config = dict(
    norm_eps=1e-06,
    positions='learned',
    attn_scale=0.125,
    init_std_up=0.025,
    optimizer='muon_variant',
    lr=0.0074,
    lr_mult_o=3.0,
    lr_mult_down=3.0,
    lr_head=0.00639,
    warmup_steps=200,
    decay_shape='linear',
    dataset='wikipedia_en',
)
Each number is 50 + 12 x the weight over its row's rms, rounded and kept within 0 to 99. Layers, rows and columns count from 0. The size before them is the row's rms in percent of the matrix's.

# layer 10 MLP down (transposed), 512x128, rms 0.185, rows 78-90, columns 0-127
095:32 60 45 20 38 69 44 44 41 51 61 52 54 55 36 37 62 70 42 66 46 63 59 40 52 44 34 49 17 54 64 47 56 75 38 47 39 46 40 58 58 37 48 40 51 35 80 74 64 60 49 57 67 48 57 46 49 69 68 33 54 47 48 30 65 31 40 42 41 54 37 50 43 40 38 46 55 45 63 42 61 68 44 59 62 45 44 66 51 60 51 52 54 41 61 36 55 56 53 37 45 49 42 58 60 48 76 33 42 36 40 50 38 36 39 70 38 60 37 31 58 68 56 68 60 65 40 50
108:49 44 25 71 50 24 63 61 62 61 39 55 30 73 49 48 73 36 42 47 58 36 56 41 60 31 29 49 38 47 41 50 67 37 65 25 58 71 58 48 47 61 53 56 55 58 53 54 55 34 42 61 43 64 67 48 45 47 42 36 48 53 60 67 67 57 55 25 59 64 58 50 40 44 55 44 42 46 30 30 38 29 54 51 39 39 67 32 41 38 53 70 52 76 50 60 49 51 35 55 46 56 62 57 37 39 46 60 47 31 56 30 47 57 61 28 54 53 67 50 54 59 51 66 51 73 50 58
097:58 46 39 63 38 39 68 51 46 59 47 63 61 59 51 61 40 31 63 55 25 55 48 15 62 36 57 41 46 53 60 44 41 53 65 39 31 75 44 64 44 49 50 63 68 62 68 31 47 68 48 23 48 52 52 40 60 75 58 36 61 52 34 34 47 48 40 31 66 80 66 39 54 69 35 50 51 26 51 54 29 50 54 46 56 39 51 53 45 36 51 29 58 50 51 45 34 53 53 42 63 40 60 61 52 48 56 38 46 42 47 56 47 54 78 47 51 47 41 44 56 52 57 52 41 76 34 55
108:23 42 41 33 36 58 64 36 63 33 48 35 55 54 39 53 45 54 81 32 41 12 50 57 40 53 65 34 68 61 49 55 34 69 54 62 55 37 37 59 60 51 50 44 51 46 56 84 57 36 61 48 57 38 45 45 43 39 60 62 61 42 80 50 54 56 48 39 28 56 49 43 48 51 49 63 56 56 44 47 43 55 40 40 49 33 50 55 50 70 53 45 39 39 63 61 66 44 45 42 46 64 47 52 35 27 69 51 39 57 54 56 45 42 25 69 64 51 58 49 34 59 71 43 49 62 43 67
098:63 39 64 63 55 32 39 45 38 59 54 45 49 36 47 50 42 45 66 44 35 38 58 63 62 56 53 45 63 58 40 28 45 47 35 60 60 52 63 55 47 27 27 60 53 54 47 38 31 44 44 36 69 48 66 60 37 54 57 75 44 36 69 52 64 36 36 38 38 57 27 39 43 43 55 73 57 44 58 33 41 60 44 15 58 35 60 57 62 45 69 37 68 50 53 31 60 61 46 53 42 37 53 39 66 48 56 59 62 47 75 55 43 43 43 75 41 57 32 58 68 67 44 39 62 62 51 50
108:28 36 58 51 56 82 59 42 55 66 54 70 71 48 29 62 31 47 54 37 47 43 50 37 37 47 59 45 57 50 57 61 44 48 52 47 52 56 43 58 44 36 30 52 44 45 40 77 24 41 55 63 51 58 55 70 42 31 60 60 73 71 34 63 31 60 67 50 69 38 55 42 43 28 44 47 58 56 28 45 54 48 48 35 47 64 37 65 57 59 52 75 65 70 40 41 48 47 27 50 53 55 46 41 44 58 58 51 40 37 39 56 39 60 77 52 51 44 48 45 50 42 20 46 59 49 52 45
109:51 58 41 45 54 36 51 61 44 48 41 73 38 43 41 49 54 42 50 54 56 31 41 64 70 43 45 53 66 51 37 46 43 43 47 65 36 34 59 44 37 58 74 40 70 53 59 53 31 30 45 57 52 33 46 56 45 27 72 55 59 46 47 62 31 49 40 40 44 53 79 68 38 44 46 60 55 60 58 67 59 37 52 63 43 59 16 31 46 31 47 63 45 50 57 20 64 62 61 47 64 52 68 53 51 68 49 51 53 52 54 43 67 62 52 82 55 56 46 35 45 38 69 40 42 35 39 39
103:52 44 66 43 46 55 46 48 60 55 37 57 65 56 37 41 49 76 48 52 51 69 61 39 57 40 25 43 46 37 45 60 39 36 56 46 56 56 49 67 69 57 45 39 59 48 49 88 42 39 59 68 66 53 51 34 23 59 54 55 48 45 69 44 67 48 53 41 44 62 62 51 41 27 48 67 32 50 51 72 28 54 56 53 45 34 38 42 45 36 54 29 44 51 38 70 44 57 38 54 32 52 55 55 74 38 53 44 48 54 42 60 37 28 63 36 23 50 57 54 60 63 38 72 43 72 45 53
102:40 72 28 42 64 51 53 38 26 39 58 52 44 42 43 22 53 45 51 49 57 56 45 48 49 45 38 57 56 37 47 52 69 49 63 59 60 50 41 27 44 48 49 36 58 61 48 46 46 61 61 50 46 51 59 57 64 52 45 50 75 48 50 58 37 50 60 47 38 44 64 60 53 54 46 27 57 54 19 37 57 48 31 49 70 60 57 62 44 58 38 54 52 35 34 51 22 67 21 48 82 40 73 54 63 80 78 52 55 44 36 52 43 42 40 67 54 57 57 45 49 72 49 43 41 52 49 34
090:42 50 67 36 53 57 49 47 47 64 49 32 57 55 56 45 52 59 33 29 36 66 63 63 38 51 57 43 57 71 60 75 51 41 73 71 43 54 36 55 46 58 36 46 66 56 60 05 64 53 47 50 54 44 38 47 57 46 46 42 40 54 59 60 53 76 65 34 55 39 60 50 36 51 54 59 37 47 76 37 38 64 48 54 50 43 46 44 62 55 43 47 61 61 48 32 36 49 36 60 56 46 39 54 34 60 48 67 49 55 42 42 31 53 54 37 38 41 34 52 67 66 75 57 32 32 22 55
096:58 47 54 50 80 53 54 31 60 36 59 59 75 39 56 43 53 48 76 37 46 48 67 39 55 25 39 43 49 56 56 33 39 61 61 46 59 51 45 33 43 43 66 61 39 47 45 23 34 49 47 60 52 73 46 72 53 52 28 28 27 54 54 34 51 49 64 65 64 62 69 52 38 60 64 44 59 61 42 60 47 42 46 47 50 65 63 41 59 36 54 45 42 29 59 36 56 34 43 40 42 72 62 45 57 42 44 51 32 56 62 45 50 48 58 65 54 30 40 55 69 53 50 32 73 66 43 42
113:63 45 50 48 37 59 66 52 31 40 48 53 55 48 52 50 44 57 75 61 42 51 57 46 50 65 37 38 64 37 49 49 28 37 54 52 43 48 68 34 58 52 71 46 41 61 64 68 24 45 63 56 31 28 32 55 45 37 46 60 25 70 57 50 70 27 65 48 40 33 53 38 54 48 62 48 66 51 55 48 61 48 40 32 44 40 52 59 34 63 48 38 41 41 45 64 39 43 50 56 35 69 52 40 53 46 34 60 63 58 73 57 47 50 36 69 32 64 87 54 61 37 36 49 56 64 37 55
077:70 44 54 37 60 39 52 49 37 67 44 53 62 45 31 51 71 21 68 52 35 56 67 49 52 58 58 38 62 59 47 23 55 50 43 68 46 46 68 63 57 32 60 60 73 50 55 24 57 70 65 49 57 72 49 58 55 56 60 38 52 39 59 61 57 56 19 55 46 48 48 23 48 47 61 59 62 52 62 57 30 43 34 50 42 49 64 53 55 54 31 35 46 49 39 34 51 71 44 60 65 48 56 51 36 66 26 56 33 31 47 45 63 47 38 40 38 56 50 46 46 62 46 63 31 53 36 36
# layer 10 MLP up, 512x128, rms 0.123, rows 79-91, columns 0-127
105:33 42 60 57 52 55 49 49 43 55 52 62 47 57 46 63 73 68 51 47 40 36 61 54 47 49 49 58 73 53 49 49 38 63 48 72 58 44 44 35 53 64 49 43 47 42 65 75 47 38 19 29 72 45 28 54 57 54 57 38 36 64 39 53 67 50 32 43 32 55 65 46 31 51 38 50 37 53 47 59 73 45 61 42 66 52 55 50 43 50 49 57 53 49 57 55 48 48 45 51 23 50 60 83 47 43 37 47 39 50 25 41 52 69 33 35 46 38 49 71 25 52 50 32 55 49 64 78
097:57 45 43 58 59 59 56 47 53 35 59 34 47 47 60 51 60 48 77 66 62 58 42 52 45 41 53 58 39 49 55 48 36 45 37 69 52 52 60 31 67 30 60 66 33 47 42 47 47 34 54 71 58 56 36 49 36 44 29 62 45 49 35 45 43 32 75 51 30 33 48 54 37 43 52 36 52 37 59 60 31 58 71 63 62 51 45 49 55 59 51 42 60 68 74 32 54 40 33 65 48 57 47 73 68 66 38 57 58 51 70 38 44 37 41 45 22 51 53 46 29 44 36 39 69 42 64 75
094:62 70 58 52 48 35 40 55 34 49 35 47 63 61 65 57 46 71 54 45 56 91 50 38 60 50 17 72 35 50 43 46 58 50 49 33 38 40 52 60 35 51 51 58 40 66 39 26 46 46 38 52 47 40 53 56 68 53 36 52 46 72 40 52 37 51 55 57 62 48 63 60 49 56 76 34 24 67 52 39 43 52 49 53 68 59 52 42 62 43 41 41 55 48 51 35 25 36 44 49 65 54 67 31 56 72 35 49 55 50 40 57 56 63 61 57 35 49 42 53 65 23 46 60 46 40 43 51
107:67 58 29 39 76 59 58 55 47 35 52 57 65 53 44 50 56 77 23 41 46 45 35 48 55 63 54 51 23 53 42 63 52 64 58 68 76 45 42 37 38 10 46 63 41 31 35 42 41 51 56 45 38 60 34 55 43 52 63 30 56 48 48 49 24 44 68 36 41 56 41 47 45 64 78 36 55 51 54 42 58 40 44 47 34 49 55 53 63 45 36 35 56 45 71 40 66 55 40 35 51 47 50 55 48 49 47 67 54 62 48 53 58 58 43 47 55 63 51 54 58 59 46 45 67 64 83 45
092:68 57 45 47 39 43 45 58 32 45 48 37 31 51 65 37 84 40 40 71 40 50 55 72 49 52 36 43 44 50 31 40 54 58 64 51 49 40 46 34 47 57 39 30 62 59 57 40 73 53 52 45 49 45 47 31 65 68 48 28 37 34 50 41 66 37 27 40 43 56 40 54 64 54 57 49 61 56 59 48 51 60 41 56 48 50 56 50 53 44 66 18 31 48 69 54 57 65 77 59 37 45 55 63 62 46 24 53 67 66 68 51 75 44 27 44 54 47 54 42 45 47 65 50 53 64 38 47
107:61 42 42 46 63 66 44 53 33 38 51 48 38 51 48 37 55 42 54 52 70 43 48 25 73 39 54 63 55 54 43 55 32 66 64 53 36 36 32 57 47 40 51 64 37 57 40 31 50 71 55 57 45 35 44 42 67 35 48 25 53 54 43 51 38 42 48 80 66 38 66 61 36 47 50 53 54 22 45 69 66 48 46 49 59 34 52 56 55 37 51 81 58 63 58 35 67 43 53 66 26 38 52 33 60 43 47 38 61 60 35 55 48 33 74 53 56 66 55 72 39 54 49 42 46 54 59 59
102:53 58 41 37 38 62 36 55 37 52 40 49 55 46 48 36 51 33 59 52 82 53 50 47 71 31 73 57 48 64 33 54 53 72 45 51 51 52 49 44 37 45 59 59 45 41 36 63 32 47 57 21 64 66 16 30 65 42 41 63 52 31 55 61 37 54 64 45 43 50 45 64 42 27 43 39 50 66 75 47 72 47 45 66 51 54 64 75 52 55 51 52 42 44 52 34 50 47 64 40 63 31 59 70 58 53 42 51 63 50 49 41 44 45 53 30 71 44 26 43 34 60 52 56 54 53 46 42
102:74 45 60 59 69 52 56 39 54 43 43 52 50 51 50 49 45 49 52 55 41 33 71 52 60 37 58 39 33 23 95 59 48 46 81 45 29 52 65 62 42 44 42 55 48 47 36 53 22 34 64 50 44 56 41 45 61 51 41 54 49 64 54 58 66 48 44 55 48 66 52 57 42 48 61 36 56 42 60 47 18 52 62 44 29 39 52 42 63 49 37 60 44 55 52 45 48 40 59 38 34 74 35 84 48 47 30 55 53 50 47 28 51 66 50 36 36 51 53 60 48 59 44 69 42 53 45 59
096:53 62 58 19 54 21 50 72 63 63 42 49 69 47 57 64 70 59 44 56 51 49 47 48 55 67 64 69 48 18 47 35 47 50 37 30 37 49 61 54 41 59 52 47 28 29 42 46 23 46 59 59 64 60 49 71 71 52 42 58 32 53 62 58 38 37 63 63 55 66 44 69 72 37 66 54 55 58 46 39 45 49 43 46 48 54 67 32 50 49 50 30 52 54 39 43 41 23 52 56 54 33 44 56 53 41 67 34 46 74 42 49 60 57 48 46 45 38 60 36 44 54 49 60 45 57 49 36
100:69 38 39 51 43 46 41 52 57 63 44 71 50 57 52 63 49 37 39 67 22 44 66 75 25 60 55 47 46 43 44 42 65 58 43 45 62 46 36 56 40 45 31 60 26 44 58 44 50 51 40 42 50 41 43 24 71 30 41 56 39 52 46 77 56 43 55 49 50 58 37 47 42 41 38 65 47 52 49 49 41 49 42 43 61 50 63 32 60 47 53 62 55 49 53 37 70 49 38 29 43 30 87 63 38 72 68 44 49 28 45 58 68 51 33 55 57 67 54 55 55 59 52 57 76 51 55 60
108:59 37 52 60 48 32 50 60 63 46 53 48 23 59 60 38 48 46 52 35 47 50 71 61 47 39 62 53 51 63 57 34 64 38 63 43 77 43 38 44 44 44 45 41 40 53 52 50 53 49 56 07 74 40 50 57 57 30 19 58 51 51 65 64 61 55 49 63 64 59 50 46 40 40 44 51 64 60 48 35 61 53 36 43 70 57 42 36 57 30 52 59 43 52 66 56 48 41 70 46 31 32 61 44 46 46 51 44 60 33 38 72 60 40 29 73 47 40 48 61 39 62 54 59 70 34 58 35
090:54 42 46 51 25 53 50 72 57 45 48 61 70 67 57 52 30 50 42 48 60 55 56 49 47 78 35 41 47 44 48 53 32 42 21 46 55 43 50 57 46 31 49 34 44 31 37 43 33 67 47 57 68 57 46 67 36 72 22 52 54 59 56 59 44 58 85 52 31 36 51 47 61 57 45 69 55 63 44 63 67 46 37 66 64 49 55 45 63 33 50 49 36 51 39 45 40 47 43 58 50 49 46 40 34 25 56 76 46 41 56 51 41 63 24 75 54 66 45 47 53 55 50 57 51 50 61 62
098:63 74 43 37 59 36 46 48 64 76 34 49 44 50 47 63 47 58 40 66 52 43 53 40 42 44 79 82 39 51 48 42 42 31 38 55 30 45 40 58 54 64 41 37 47 42 56 47 54 49 54 76 55 40 50 41 40 42 46 45 39 62 59 49 33 52 70 84 63 50 69 34 27 49 48 56 55 47 49 34 67 25 44 49 36 42 42 62 48 62 54 29 40 54 56 49 43 65 46 41 41 73 53 50 49 54 36 35 66 40 41 40 62 47 65 63 46 60 55 52 50 53 59 66 41 42 70 74